Part of a small language model's weights.
Size: 13 layers, 3.29M parameters.
Architecture: rotary positions, tied embeddings.
Training: a variant of Adam for these matrices, 249M tokens.
Each number is 500 + 40 x the weight over its row's rms, rounded and kept within 0 to 999. Layers, rows and columns count from 0. Numbers have three digits each. The size before them is the row's rms in percent of the matrix's.

# gate: layer 9 MLP gate, 320x128, rms 0.109, rows 61-95, columns 0-127
# up: layer 9 MLP up, 320x128, rms 0.107, rows 61-95, columns 0-127
# down: layer 9 MLP down (transposed), 320x128, rms 0.105, rows 61-95, columns 0-127
gate61 094:432550478465546555538525506537546551523530483430503417490535508565510511450496591506558426502550497434519570519471516413531539530461482518514458495482474421550444474496481557409547491488487465443486481534421482498487500601503482449559504509530487485526486453462524486562498464510476485554439485499445525531470498540506518433493434534550524501458481569488466538475471497454531451509491
up61 105:500478475449571457463542513553507488519477571520451495436526551542473521496435492512544448448516502507477502466487533566463449485519449451537520448518526538514506492502535468505446488536584526517441497514486502445476442574485530529452537443446470521601558570465580456461569533563499520501439557504510500566547502553537483494524515467483461501587479513523476574466459530516427492517452
down61 093:495531456581558489530519501550566500470496481498444526459428496477487530365536507547559410466481500441537434552512455485540491453470514518538480522471450466528562467452518506483468513481517501511484508515563515435535490568447548564525544500474473494552496453484460503509518514532439496590491524498500503521613490493517511531503566544467401560545466495501446495426503470493505481492477
gate62 094:470485453478473494470454474486509534475529504480395585467500427504503473506513441479499473458491545496498436500533518532488478457560540490514421537492507542504532525560500484535525469502540514520542523544459437490472459503528485604486592509518442519519470509496498526471576436625508452485526484478448483475500531518541469477518546491499413575512457497544495584539502409509449471576527
up62 081:544519516497518498517474424530468469659480546434497463509465509588499564498479503545464522524457476542503530473482524476466425537523446577486472382497572524504496567522470485510566455491450559459471508476510513518481522510525493468497457500541503458439503469525587558542524472516473470523463487495503516542473512525510417438507511524480531535455599484495445469469475527501456463465472
down62 089:445435473517495511540535501502529539457426449506549530452486463480412518468578513500521514410486473475502497478532405463486547551464516453495470531483396435474498529476532471501482478520523426543532528628524475584476531491471493535498511486526525575524491496546464441496489468538540529512557500564521496454545509535495497464475539434486514460569512558556485525534465474583526467506514
gate63 095:518472504536485524530462416490511464509486493467465488558507438454489440501531486471520503535520558511557436559476604509509404533490488452564464509465462528404516543518500542487508545519496499581537472426444511532436526468531492436484456552427517521498534486514553532549525501436525501478548530458514545535491575560529524555492493483497511513459539530575490551560556518576470455492540
up63 092:498478501547477502539468391528550566490446472543588559491472533491519452503539508441439488448497426522447498405524500539531581460493562512480523514506465503495502415528500497501536454481493478468514535505546560493458494543550488540492553475453456488446513548430539530481460505445511493443540523483418535585503536497468554485454502463491576427477562480497464533464498492532463445459508
down63 097:532488481515488509484504497455435470542502549509389507490481444503510502498509482494537487561495612416561538514446470475473482491500440529583427485541461511501478556477560478539447496464476528542439462573491417579480489522467601520482510483545558466573518447516423485449476499466490506476520515508493439473455493513519480549551466555487431557480498581506503512521474500500508464458531
gate64 098:604494469501439529519445491510497483468511532481501518523493511598436547483473479449525490471490521463498528448454519509571510532545507484471511505505542476595485513474473446561511516495588401537497531542438512441462595503516508495523474487493469494507521564544567494514516467625522496556480526494483494494541479517461496520434528522448498505436480462467494603508540445439421475508487
up64 099:480472551524446489535543518453505532504592469512509512492474499540435455495523499500575501481535546427436574520493551442480488484503441492469478481430528539528525509474524494422555529505524547474518518462543526502547515563465472487564529382481489504513505468518494493490449544465457528513488563513574456467487457511537587513494409459528475460493575521411480544542567572484513455466506
down64 101:485464589485535506442543583429489493509443500494519475485542521528465529368571443496513548450479548559516473500496494523523476527520498525534473582546541502554489506494485486526546560549487480489472465463544495520501555542503437482533506489508536494531470518576469525575441454494528514502474519590529479500543535507492532409458528587485513488456504493531464497479466450567410440458477
gate65 095:522421509463419539547532524470507523449596431418446526495535480517512482508473531502454533446485508533468509497511463483486417493558507514461463470482500463521503470486481467564512530503453591488571511414571528557457518499458523526478560484516525558538462548442517521521497485518469458428510467505525489575479577461538464518498494438444492448556500466538537517456565431509444527503448
up65 086:540536480454492467520514506527503482537453467515522534502517479444477615500517537424526534523467478511502486504457492479502470517503446529587519492503434532494529512526513433540524506512519467517535470591491518601480503431500521527474442491418522508576480493539541554555447453511473503491463540559438517476490535476480541461546444484484509503580555564579585544574426505470547462491547
down65 093:469514475504469546458485490478556490505490568541476555553541542527505497462510574479517461480471515561468440492461491488491585446546485545477485490536486534484517519449515488494441496554485459510501574455435470449539480486557508499486533439543459499506487503449477378524541528525395482451425501430539557454506530458523555481463421571552526484444506492524480511467546531470524499599467
gate66 103:495541468497491483491584513507444474518483526588492498508482461450460541464495459560455500544526512536531438484486536437483459446480518506502487444465428467490532516425527467423539514544492442466537569552541543609496506540528491532525601565489464524480488472533514464536405501504500434464523498541549574523532514518469428500451538497465510516481529555566533481517473515404525472492473
up66 101:520493470466552481445490543537501449464470556506513524523518513515546470513483499448427516520553426478514563455521442501481487517514522469561529573427537580513545494533525487495548442448556501443481472465448499490504538465437498522478462472540515534482480494546422518491505544463490489495536506525505470422546503447550517634534561484562497475517491490456457405500474505496539551509380
down66 095:503517501471566553467483510461441487450470578487420473475506497429515438516486550507418500529503471481502511459439604523504493489535489535488478452501554492559503587471524488460516561513480550508416427548445527458474497492519459472433499513526499455458483514499524473497591483490479542405446487495512539489567537500504488538541453466549445512474522538514528406481468526463447446428491
gate67 104:490580484479503556541423462537477456515491491449517519551478544534529476491449426468455475493482514521458504462461434492508503558540465501504439456509501436461526547557486552482533538498464486498481469567509402555431557467567532494457498462442532465482454585540506563514426503423469415482514537513468445467511554473536497535529552583468521448519501508521463514468509480559526468463538
up67 093:549458467449485511460534517490410514465516456579440500574546574502451528530556575525573522466583545549533491516484530529497485486512537504482556432444511465550472531464543428502483497420524457470469477396546466462482445439539473522455478535498553581521530459485554459475467462511458473528548551505567535503550487516525517504497522491508477509511540410531509522515533484460463496523505
down67 093:469413464495486517501524535464594452495601509454465536449493505498504509429503467517488477518511518461484452496560527426478530487472489546527480534528537523464521424455532424512491454455506547528557607426450493464525500506481519448534525543512540545513597480492420494508559425537511591527451477522528611517451525473513495456476478470524453507491540484526511491525511465511444511505480
gate68 106:493500511518573471510485548497480443460487439498550534524516542530544476432486485521477460484499555456518462506491495446514480535558492538460486483492473509473432460433508483489519581616509455499495549479485504599450483515443574514439425507528438432478486516505545491526386483543521498477518494498502490521538504537487502541487494481504416380518477489518533501550518502500395432480447
up68 105:517509457467540469534459466473549466559508580460505457512493492465486493478521528548495450531486610505556532481471529528483544547533533511519524440489528560449494548547509405446493457499509526517536527505551518439522537495551500547475484553525543465577464495491452550514564464519438450517509500513437522477469461551520512450504505450536581480436532546533534527563440551469477621455524
down68 101:505505495558482460534563490484500497480540561515492441506552446463511483375499447508478474503506526543496512572501510516511482467448521545415505517469475573525507484501495483490540561510537481493471566544502542397460465498512532609486490464489536523487535476462515584501485440497463422472448461447540450497538544529455515416538486455507500483426495595471480457534457503422480512546508
gate69 097:477495454528497593480513524512478511467448555468554535483453526483540445471471415566472481512470433501437479495462483463539524470517503543467476470444471537520510521409536524475464498482490543577501486480423493511458537412447498440524537460489498507520588489470393562478475541513498535450460473554465496572526475501481501480528441483515472513503529495430577577426461458521515487514444
up69 104:466564440481528509527513526466513445553430605568444584478527504452452556487473535501539431544456512561440520526492491543491448425540512487560450450459489477544489519504518526563488499506498453505444540527420521523515462480505553490526509489520535444470421578507517504461431530477536511445547472557477460537496493502534464509526532455511518504591534435497505491444515487574514534496452
down69 104:503463508483504405456461509498484495533460488471467441532483477524456528559504546570521482455584541455476501542569472486492499503511527545541510433491456548507504448415498539495488457572504514504498484433518521452489454445547460549515491518425549513485469542464510526414509471558442572600494514485476470457544492504486493461526516525501442473464542472448530463540523563455498457422395
gate70 109:470504526526556519471465582605551498511439530488518427545501498483529433472539509497464481454522498460458587473479501508499464534478473512441468510483508481540513508511572531491492490533535487470518458527434606553557510505506532578518572487516503482474553454481552540540462490565516459526532399490526488465519524498555468589455529492538536544486393551491477496525509504562470479428481
up70 118:464542492472530478480470486519536467478504472446462452499467509451479452469541499425533564523481537509513605476570524475507560456520539515484494499464507467524472458540487561475497498493537486501522482447432613466550428536481501522497450464495509560534566494493532518448524411477511537496571468396532479543504396499504487537482508499467485425507432454442484540529529442480456506480419
down70 114:508530470483523508495492515503559464486514545575483538561557486468497545473525545419477534446520506515554410502480522457498512531468510518436465480536523527453524483502493442418503461481487587462513529424512464491499449544465482562459432467569517526515456442527525459574443456538473489504510588497532513472442597458522512429541488520510482520507429485494568516566453536550540535511445
gate71 113:554526538558484498527433617501467439481569542518457511553615579537534474495482455536538454485544547510474508458453476458505468512476557464520498526462487552536428508535453414496589477526522512472449476455450574533488487454486537541471511497476535509456459523461443469536531514487488447402489518475509542563516496466504478471485510487474517542456571499500514433481508507524512471566478
up71 097:493496523478499473557516436531478520472429421501449563484421473506489565489503475507406516516524431474563523419513482557460498473493462473453457492500508563474489481495524529566497544499473445576556535504474393532469555494518429525579492545535511481556519525501523491506530509505441494561514504522487494408510537562514503586457573415463517491526473474449475495521487542495476512545460
down71 078:514536546550463498435448583465553433518586527460585437514565617480543483424544463516484422527454502504452525463510518502486492530467527509539503552470538534488481527517521489492567494527489529475437424538500582498533447500508511517469535452519481503438478487467454503509520480500554438407487543494483553529527484536483508461550441585524497532484526518474516479497517436516479524567529
gate72 092:390494469475474529568477509412500510466510453490389523524547443521473520507529519490512490492535502434482477489511509490440473490531458491480520516541530465480459517463510491525535506513534383467538506522494549490541532504498526481488563461439508472496497493475410488489439504510565523453504473547438565468480472485515410519429539471478455480433466429521493431430561474408497457457458
up72 104:506427546487456432506464520473474533520480475477437446463484513487487521490573477508479498563526488449512420593517428545493515509517540513461547473461542475569512485457502544456500551556482447562439488538491461390457503465489564529510471513568482492498516465480463545500478529505556492473516445513502542539536520466498522511569495423485445543571463511463532572444492463451581464435529
down72 099:470495441492493524486430536511552474533566461448525452475502558513436540562546522454522467477484462516501468501528484506512538590473526444494539506467395546456515577495473551548499506411451497511536560537473399517540462554510503417529494498490530409543489490489514448551531528465525577459455482457527490522467557540529485500532513508542468536491492507512534437477493524582546493432485
gate73 096:487510524525469564560509563482490506490521517505452459500540550571449510460499506525441502464503507433470514432454489490473434550477449470442537452499492469548456533485621485531530593497438425512514522420454477513510493515447457536510509462516440502514490515561441512501527555581565454523570487495512531586461531504473485500493472469505563438503488453508558512482521536553519557432537
up73 106:490523521486473452506462476478497497513508487480431465531601490559454427502534513475486517465496537504623440522457523526557492532472512492532526478551568514477445552452474528544574531471433523476520507578425509493414487561498420540499510535498515460520498491540458474484449514558514544420539555518527530523435550440471515487507495481468520490464553439536556481554540478494572473442514
down73 111:508457474510455503499525461424521462486494524538524563448507431508563500544509483500530496512549500527429509514533513506542513465423563517474464578523555487487504500519479541541456494475461473512425452551423524549492518483538431512522548555449553496474534404519477617470472508520449459539581508510485475496569574526544476506493528490460481545562554430493486510453479533549507489477591
gate74 096:506491518512537457575540558447443536438474483541460435467535510529462546514519436529494497458445525426504490524531456525518530548414504480512449544508440469516447477505562496510543518543547430444515524588498519456534477494538538549457499480470562477535490505477518477478570544520566492422470519570500475556574488442466467497484532480550453445470476532543467487515527477534618491468489
up74 090:492577480530479504490468539431484476529550505447504419501513497468512475494450472530501553498457540520490556527511525476551492546446498490525429465512497570517443504402517447438488532475453495541570498486494511479430436481477536473608474525515465585484492492547460462492588594546470563500518462479558491550523574492422551477495537463544466501522517503539457487514486563450495459525470
down74 092:566604556509586486511502534429460505475517499473535551543467450531515472538539493439572490498582483528480539522447489578453511467432564518454544467495390544514525515449476431565441533543475573557476510523478507499519507485498493500464446481548512494437487486532495531486521500509507441478470509497471488498551465540557462566517539485525543498519448507555508544607461506513473550504508
gate75 093:473455534523452534540505546545436501477495533602547479508522408554462447560491501436500535531533477493507472517530542507508482464528431463497511510535494527508495459464556501575483475499463473499514556506478555469439501558466614496419491548436521488483570559530479482470557531542510525490534465524478543496501513552521574553447557484475438561549576418546519457514472529509485505491463
up75 081:519535522518520499482506550495523472466468540484499496460500450413539473484438512507443464432558518508509534496517482494400544487470411457541458519551504478495483453514555528559533495505494514559468527503519541491436538483389518459465519460499433485552493499443464511476537410548472485465517494474475504499501497496567537417389531468586493451524493507428492426550505525430478562488491
down75 088:487457515473434461520479492489525492471474521546535491542549548529508512570525493506540441491489482477487551482451510528543480502484469553497482494524520493501512513463474552420450542529527405508527528466495542516563406578589399413489476556522541506455453449504570524545509546467510454580591483481500481492479443434475495528487516474487467570414482504495498552507525495476507426497566
gate76 091:513538530492496443476511493568539517465506520491515528500577492463486593501551447527525488474587538460467431494548550563473574523477485525496450507502454477420525478499456497489520468492465531434515466447594567506531530541547558532527553482513523400498478510454501463536494497492554503474454531498548528521492485437525546500533492414503451509465585533574472446471522466564578466515510
up76 089:497520465483475492429477505433456434500504464548492589445479519567473422510536497446490499487530447527469618497497412448491467532497446491487529523505503616499491553439516445499535440497559456510465529528467486473454516417486500509494532531574501558476485471473507496518575496495530522506480442482467504554504595497529545480435505532551533474482465451507507511504566503432475495463566
down76 089:498495491480511572551467495526492459559569435497479499433530547558486473318491499521481494496472466508456567557532482391527496478493541483503552505498490524494469469457515485516416502487538526490529542536494532526517473490526527547472512461525537473519539459525466531543519420432510462466444518523471525491488488562513496475462473448544519550451584562499494486486501594483507423535474
gate77 108:516428543422555439508495554506506427527451474444494391519485464496543496451454443531452508449461477423514464441421533471468460462504534503562549562450490492502538440566557440492509482523541529489529566562492544501489485479528492498517531484556511547508510513527545495465451534497503516453482451471552504575489453515460480521485473552457489448457446504521442548546579529496462543530463
up77 107:517511580473534513442520489462438456519460502487457459554517478502473527510474441445514500496506586514551438531520511496487525503504513486517524550474580460541496528550538483550529493536478520550562504482528479527525518552477454557570464534551513539505495498592523416471562456536499514508513432446524510486454464456486503410496531472493488461407523561614510500599528498427509554523507
down77 100:550480445526490490506514551491506443467537559516568499532460500508461434604495503497464542562483473556465521498501458543483405486525455528440498490547470458493490528498527489598509469501559550565532585531504438563399444524501534452483551445466534431529505464491473501493489473499468535506533521482530511516451573475517500548498516516563545463411452460544485532584481544479528500520493
gate78 091:491554582469485486537558539508533556480471474512551468464455498561458497496486504490576526436576488452506501545464504419452471521458569484477517544498473456533542571522503583539521558527476483487506611471561549512484499497563558577556562472548541508457523482472454439493525522513486476504510440472484494494421488461481539469503473480547570509545534540553456536496499553462532488450451
up78 101:490519510457528540478478550536416519522410429538529459571459545518427496483516442506554494500475558508523483509487507491497521566463463535537509478540487492532483456528473430461465582509519437543493525491477510501537506576585452472552509452558558466473487476528432486547397433502528516602506489464530523528498462513461531484539545521528505544505448480491501530482548438415524446527532
down78 095:514503477507512514445506512483454498512499452536495501515511493485485512669558579479545467520577545496444484525506517469493446540508465553509487495546508439578528446475504553511496536481541458559540518517477481516470454557518503486481533507439503503418441530478555487412526479476493486555469491466520467493543473486515549563528416458506491427494412505459497458495583491561492577450505
gate79 099:509430534518555528529550448508508512500500487487430510481447460479562472452467533516522522544508402492533501545495536480488523511579471522458492448477482561481484456430507533490537504543477427486557515489479461526511531496501510456514504507521452439550595524563508505488486476505440574502541357502563453450458495542516486526456538464557523533515426476554454459480472529428530475448440
up79 099:448492472522501456457491600494527475483557544499611538556504553532551522489515484549498469559532546522476491509565389496521541525490511584483556556429527571555452470511479472502579518531562558456487527411476486509476510518468558475521561483516514542470475487520491502568489441560508440428488490493524495537530476496462515496524494527544480544491515507493474483525502413494553563449467
down79 094:481460496461511519494491417475513537510397461526475526443488497518486487464510483435522570544498503492473466506481496489475547534484395469425452448602487535481506466434554495500475481504545477527501563510433485445523575469516538428465550524549514458566552534518607525483527469489501498543479491500510349514495496499513527470513564480521537529489513482496490530552486568543534496458520
gate80 097:549511430466511448503515491466475491439559437430530496541484444534462528468480495545476503531436485514563479551487560488517432542459525478454482489457490497532521451435411451483464508528449473522490525558504598451502550490563498535472548528498485523438466531537476489488491465511487555445482469500516517532404510547524534489475509500435516428494584472424445478541610484470482490555501
up80 101:510460538521437491467512532562492494446506504511475496513493482449433611519512525536519516399599508525451454455545479479484449582537502463553470544482515520482530523564459538520428441483539511584582521415545500575580503469526478542568451525411497512519472558463454506517555523507483481491455508446491503504504549520526484490475529512520496500514494533562455487516521498539532537557462
down80 104:532491495496528494450509475549562508615505523520544494444479511459545543515575481506548518548521569465519465513446458545496548469505500501513449454537467499540467477445505525523504440424508522475535469526471436542472460518549542444490500454494471507581540445503565561433538455508528402477472506488543552480555532507458512460445511529507466588509562563510509503486501534426470415447488
gate81 110:521470466489507488555444534513469480492429534582492513550567503542537489466505522504445504517489574419401574482488493498494548449502487611445545474482461464555484520501464539536530456519557489547458559483469508492444470493425535456485524535542530482480561486494465588531496519512441418505555448525538467486491492418456532475494536527460542569459528495518472503483494524468521543418488
up81 109:467517534520558464504479482536514587550516559504438472544542481503450561489463543525551496529541514438469499413511491498462495483452519488576532490514531492450515554534506499458458476487520526527539557560560509510515478567438503553505556513446480575540547474495494505529496493426561533497415541479509561515522489469481428540436540522483537534511531537537568556549447451549489436562422
down81 104:482463499567475588464490546527426511478494435458516479518479460449485533460452534534475520433591481560577444444435472515526535554501463513487522510499549466513538474512540468433567505440466560492472430500461571433443564497482544519517516480495516548481518457444519423546487489514539528494548488478483540540451536532498514541532524482490495498498475504504437424488441481422439504558548
gate82 095:497421493523514520493446493530482523515531481483552566491402469513500477475457478450499542506513518440478482497519493504509530515500509510498597559472508520480502513490497465490552426503498461499497520428486509546486524482446452475461478543531496511536557546470528460475529468459441499408534450427521501504543512507474536564408542643484512441468413471523468468485591464439415502532477
up82 106:504551525505511519463484577519521447488477446508451518541546566474483459481505548501452455504501436508569527574566466491438515483476438471494404453458442504534538510427498493462437551498426526528493479535541518486511449551536520546535555480488559446478517448489461546509466537544559469510499500589455491519534582451527453474468536513551501523498498564516458506420414532500539508535537
down82 086:503561492497518424464493459466535482453488507448448485553557551564549486398452476429526464506502591512461480523513503492462569497480465499460551563504508494476554488506519476477534512542450504433569569418449567463467453477514498453520479508520483531572528419465442443498516512523511540468554535517471488449538494526548528507473541474492426442471472444490462486459532511474546552439536
gate83 136:501472497489545576493529513498439486477460457556530456436523487546452465446490437476484491519490472438523493551448458479467485527561472500485466496501506517512494437389521451577491459541506459442455478466502557532506580444481558450504467509535552523471562454533504476439551501529484412475461538580569435487501447491470527467524453481489484494518488576544489489509510452445573554472559
up83 115:540498478526463554420449529529502510472553531427493524583453586532447459503482507508454443564463464513453472566582496499455602513525509477499558472559513540484532480517473511509479468490547537501483524447549455514501488485475505508549530494468525529434391497496492529454511479450482464441447510478458503540515531500519541482532568518450499474589501491454444470521624517547476531511505
down83 104:498436493464516492467586459521444519561546464537492501441546573591519550622481482452525521473505477491481447467480501485448532507577518493465522487494506495495455417475494454496479459499491533477543576451435520490523537450457506479541439461516508483489519520539486445473570524505438495445530476495463420427454474526601572479466533530521483464475501496504472506514458480527498505405471
gate84 114:468483484448473529499458537457488469525511489517501445417547483494450509443544475516483448530576478481503497458478513451486486535499525537534462422451519410570531456452503460493520478573432475473415509525480588532452581575436548486573510460569532498519537464496532509553460486510499466510468475572455484524505469506478510494538403517545518507500485449498528486484525550411559503509561
up84 109:486490495531474487533465498474513484496528465475566533444538498492479464498524471462516476506443527484500545470558419557503512559526424485507487508473428526559508530409470414550552409517531470434515442469462525492456627527479568445508455487549461497483509475449522520462432469531551541449442487501489564533493503500525478533515507445523457501481437439583543476489540487532532542443509
down84 105:468524516473499472530529530429556465516540509537453488501489441518567500555525395542438498528494480504595485498536530484588494569528501492438482514486498523433623561481494428493569435512510497471466460558519545503517475516528560480485417526529516537545546480553482469476518503532521522457595484486518450559429484479462487502511502530493495503546450475550469566503499479559491502447456
gate85 109:511499452454520512456541531501431529556482506459550552526515492455523398463466539528539458501411484457521484416448525524518499488553490468468517495501452420494522494523442466506577504507492476581535535469565542567445499513499512485451512522460526558532508503550487495547529461505538487510455461440507497576400527530475447548475478466441460553433522530492516486535506609461516505519436
up85 094:522557477467537477473542460465520520435505508449517513594456472504461520525538595524504515554503481456571531503501525498538507501501608494463486524541454445530431508522532572508480463464538547504549535487531499513565417509543488504516447517520512484524515486451514560483568515491502443483467484499528499465523432496456428506469493521544547580501506527525635538544568508505428474546437
down85 096:492538572514487487501490562547597458513460466523459498501445497507473536621557442476490554412531505525564451488486444530505479503446480510482480599527537522461540480416483524499536551470489512540461508462493485491457581545538490522468502509518534492520502533443510458442496521482426533459494527572455491508516515552537555501464515501498519493441440442574479417481498461513501520406487
gate86 104:454544520561523533541516494520468493556526548515571535557549575483580414444522444420449553500518529536506454490494532424511493485415530546470583475505395504575474512505491486510554505535459476552511540496576493514540555427555558481491493494490547547474499457550461494516474461505492509505456498465567562509482470556476563458535489474503473462457510544497462514478486535529468474516451
up86 101:511474501530539505506424554511453638440531491460561492473474511573486471500476517485502480463450535505532477464479476480516539536443526466526502520517509538488455423488450418496497496497490532504477516468483499447498514418500429496510509469454486542407546529510484470537454419436502521480421518432442536444549484566560523509529481573506522551441477455515507429475442438486545542488492
down86 112:505442443509508496460450424483470522478486494564522591513550552441486498503501499513483522533481488601517490515469459466460537430450582498534500519529544485506623516542509502544460501514575491482425533543424524474494586433560449468518500499469542545487513508487467465598504457589545528485487527540546498486470482507580487517536543537470525503547439511473523527475503447483527495524525
gate87 099:493469556483464523520499593518470471557501438520511426478508479571410548460509506539514481479494538501507544476491414492477512552445476486446480460407455502502520456575457476502548563507526520568522535448501438492442514432501468496533546477475555494526500547494540517430520557537526539487423502561520487534531554473420493501481475605477511511484527495544493555478504565526560565484513
up87 095:538567497518510528508547598487495524533492435457534456501444526517446470503390472492522525520491534509516436513532462455502501516454516541472516451533519454505507500556505509507480513530515451499571479580560493523452451542471478522544432478434552521555588545521479471502525504554495434610475480504532490404509472466516426516518486522390513533470501510546487521475494555547525459454457
down87 088:476493577479559538561543445471472564417456520466518489529414558553511522589596474450507546545538492528484472489513556579508429519448534489507551484499474454530470479520510476495479431518463438474453500404473468504464472538528528504492477479463483510563533557492507487463508552528489497503470534480407527516537558514475516435487510463510507470491561458530530580536480536483407511481505
gate88 098:540505529489481559457508495445489545470488524449529501529451466492446475472545536576433530495549467483559479474487492448490473502446454519515464485530460446528482437558440500515530449509532445595472480501532570530402453451458500471446502488592563452555566421483517533581479480549531487468463495448461455469438464457497547497503487483485516553481548510485467485457543529512512571442500
up88 100:533467496490510531528504528479516539448414452437470477527449489483484515494583520471528477506480423512457528472518503506449560516537471446572516531447404454474533534480441482441567480463441455509467451535511430433527499502457486510467422495498478488459449420548451465565450510453423463552486551486467490468490478531482520514460501506501496484611507475474572521494574496528539534526549
down88 102:463519510501462500494524442447467503449510501524501509534499492497619460549505480489540494464447531557463473454512474451551424449431462524523458454472483474502478490460465473532522438510502517546475484524539508452544479556541454486486459499448475492482510539535554464415503552546535503417438480456510556561554480463428431509530448524547486484486539474442474480571361543506483488520468
gate89 091:460547448472513560525555549466493541434480483500528521504484584576450577515457555501544476436582481485519506508490451531560486545536458510503516547584499527511588535510403496504492531502481480476548413590467488574508499474487492482537442546490490460478544531484466481482514523451522538534561454509480509534512543528455485492554522465474520458505471487463575553436459439482573516511520
up89 094:474501429426518481461466523561504499484514539485532494503488535425490561455500510487595414483499437470502454459511479475551518525473452496528540501530511552504502441548510522512523464597518476472532511559473402449504474465488503456579487428544509561543502490529477595554469455503474555525484480525479501510505447480497508552498491467479459507441508432416516615489515508452560533488543
down89 100:497443491560422468529539475461442519433436539464514507492471460451455484594424468487465448458522515470496555512518473533574388504469474436457467467514517559470488535498498461453431490478506482497509479605510502558467529485558511526516438572502526507429479551580525448484485542509550511474540475497514510503483522517449517502498515505477492540506582509451568445530516548498456523567532
gate90 113:501517509511493519514515485543526479515483518517418536523481512499443487436491542488488461489458468457476467489471461466510478468563472484439489471432484438440465533450514456471481560529489495536504469467518502533473494486422524506509500516412425521546552476470537472497480591467496381444515496459469522481434569580454580543515453519546541435503611500471412571498460517467498480514495
up90 107:474496525470504509481472544504451499543506478545576523505473547508532574499410532483474502485466566515554498553579533503553478489511553461539526442495521547523543465526497508415496509534533533463496487553506430561527496600526503506463526505490549472490526497547598527456397461521517443508538477456484438509491445465472503528468477414472571388557479456545512474494501501553527476474467
down90 107:510482529530450467522470477479471495539497481482496490525536567528507457492492528481512522450487487514557527492449546549476516439466455477559527492509625492499498540435513499553554569444550470473483468468539443501406567604530548457444452552508514529495520550519440533456508547472468471516467511520491433494408463484506516611511532529555510506540549547533557520467518460557460546496512
gate91 108:475466473468501495469520554555470497529540496501543493514552499511621454432424450508497483542582503444542488576522466517543514551483497501515529463560498489488509437441484474540609518610532463466438526459500539527537513467496515534568508462489507444490554478530480530490416472482524528500569498525549515567553565518441515477559498548534502455532523477465493473530452463465444517475527
up91 103:469471525501494520508555511558491480522575575559569517480536493558456424505486494493514515547481529470534473553478442500546446480490516566445547526497530501516423495580483498468563454534470505387435524584516493533488544512502448495442475517457462437458487465548473385545518527459469514541526488520492543476545493554586489518542496495502449456506432508440485443459483479498523539509473
down91 110:439586539504460519503500538494450542486523499445586543461507453461447469551534539493434499521476513496481498591486500488538479549543543461479476467588533469524447499514535544484463582477535514536503552500471542546485510516454460403518581504479480457488509504453515526478466480510486494510411506429533407539566494497555466507474498426505475499571508454462548543540438478567486507551491
gate92 100:545476468520577498536485504516477492485549504508461593523535527542519424487542522562562451580550490478515458573463446508473434487477505519524498535522488513505421548481450556569506501546451532494441477499511557529509485492488451447500422412528512481514477506529454478540515462496470453427569531485494543561515525459471457512498493472447487520545522495516515619526463429544583521544517
up92 094:560465532461466484496562493523548468518425418467554505513598474455464562527502472472536509403480507474550508545490476482485531535491500454505545559448530522443567591521516503458526486530498445456498457536489479459503492522561567497500487502538517453543498519475443431535527493530491486559545491483514533479533560481500462619505549480485432460540518534593511459438537491525466542515452
down92 090:518541563449520466509505519456449512533450504519427526505410504539474516552545511484534522495544551552473480490524523475449523510542449472567522513588466450557508428556519562503487505570495549502470457476458514502533491458486440500533479478432490529521491415533481413560505518448498475401510557489562519494498450542490508505501529534522580487514530509433430532442469480506434560486567
gate93 099:480527470492515481537491481481537443496554495478600485498479523542510468470494485450460517509509431404572424440440479546470438476539510509500502437495472529514564436454532420563556516496529412481516588496505534477540517516498505517518495523531450530525538601544530498455505455511528468440535535477531400531554537502504479504507571508500493450553514511535532502495431562514526559446489
up93 106:476554427525467558486541511495479417485577565429539520487510509492555516517507520368514526554471489483474475501509493476457426574532418500474599522548543525521570516512548434475518489494544479500540532421457568477538442539483458498502489539500472456517504459558551471434507485524521504516552484475517440538560511485486576517518537538465472503548541467512544496476558541511488538529511
down93 092:466505429429494501536554480552472492478496538485434528495507452498488572775506508475517502493543491517529532507551481516494501463516497488453512529504486526464477493494522536450502495505485501518506451514470455579476460514504458456516529425484510486454485514502469441495558534528507527447474513540494525520468484535483462562534492534509467509477411498474491560476505476532482511543500
gate94 101:497465523567505603521570475512474404529492497462475463551522507426512445459458491553508469525497540523510568479506510441531504558493489525466537458464509520502588494524464592498530550529513453504409455495473513597567535525532554425471498519407478547527530470518523498588509523556512511528512482512490449544472449452480534480462547526507511530451412534517478523493518501481499499506432
up94 115:586511473540510475517541479576517549454490547420523468485472557494509449501503512529507548518501445528454512502510485556496510450531445471476505528557477452535496505527469537456547465456455521484500521495516511532523482521546486434436585541459479523589501468501509504502412504430509548527469531429531468436422618492537531490483499454500548531462474476569544444407494519481498492426446
down94 114:495491564396500461466436463519541567499522496496456415454500455489535539509514512526447502438453490539496469512506513496527557492527454561528446465470486511492501505501521425550522504438504517497503506567488541460582427540479564611458517538526461479480499524460505512489518502469539403463472475430504542496525563521618505497502521490506494461518551435518527499496491439504590439532499
gate95 097:511473431512557514503504480515491571542450577496445484465506502495554505458531490471558503460486494470579528503467527517466554492520501527531486524469508464493502516479464512536552446495518465441504507482481467541486478509454530529514504443552407553495604508579563568542527492515508483459443485543497410461491423498406532523550541558578569534516533525509528401435502490526488443530473
up95 104:473488484493469563474504474403423536530556501411484475475539562469530467509419547479445526533438439507597487551506468552439516470538503484469486478504535498512448560487477439479527511505520480562454518537475452537510494502466491494509485421436536495487491533540552557521569483532441501450511437555507470428481473555552462527524525451428516469547443492464519504534420523521509535510550
down95 105:566528469489555489546472488496532501565453457517518515462502535429442465440460548405490465548479508447477421564481506450518534525515526543532502488575553533470460457511464448519500467508469499493459516438547484515484522560495450512443448490451492519438529490516476541528519413458454500552490472541539447491502565482563562417518511537502486512477402475460579494451515462445503569525507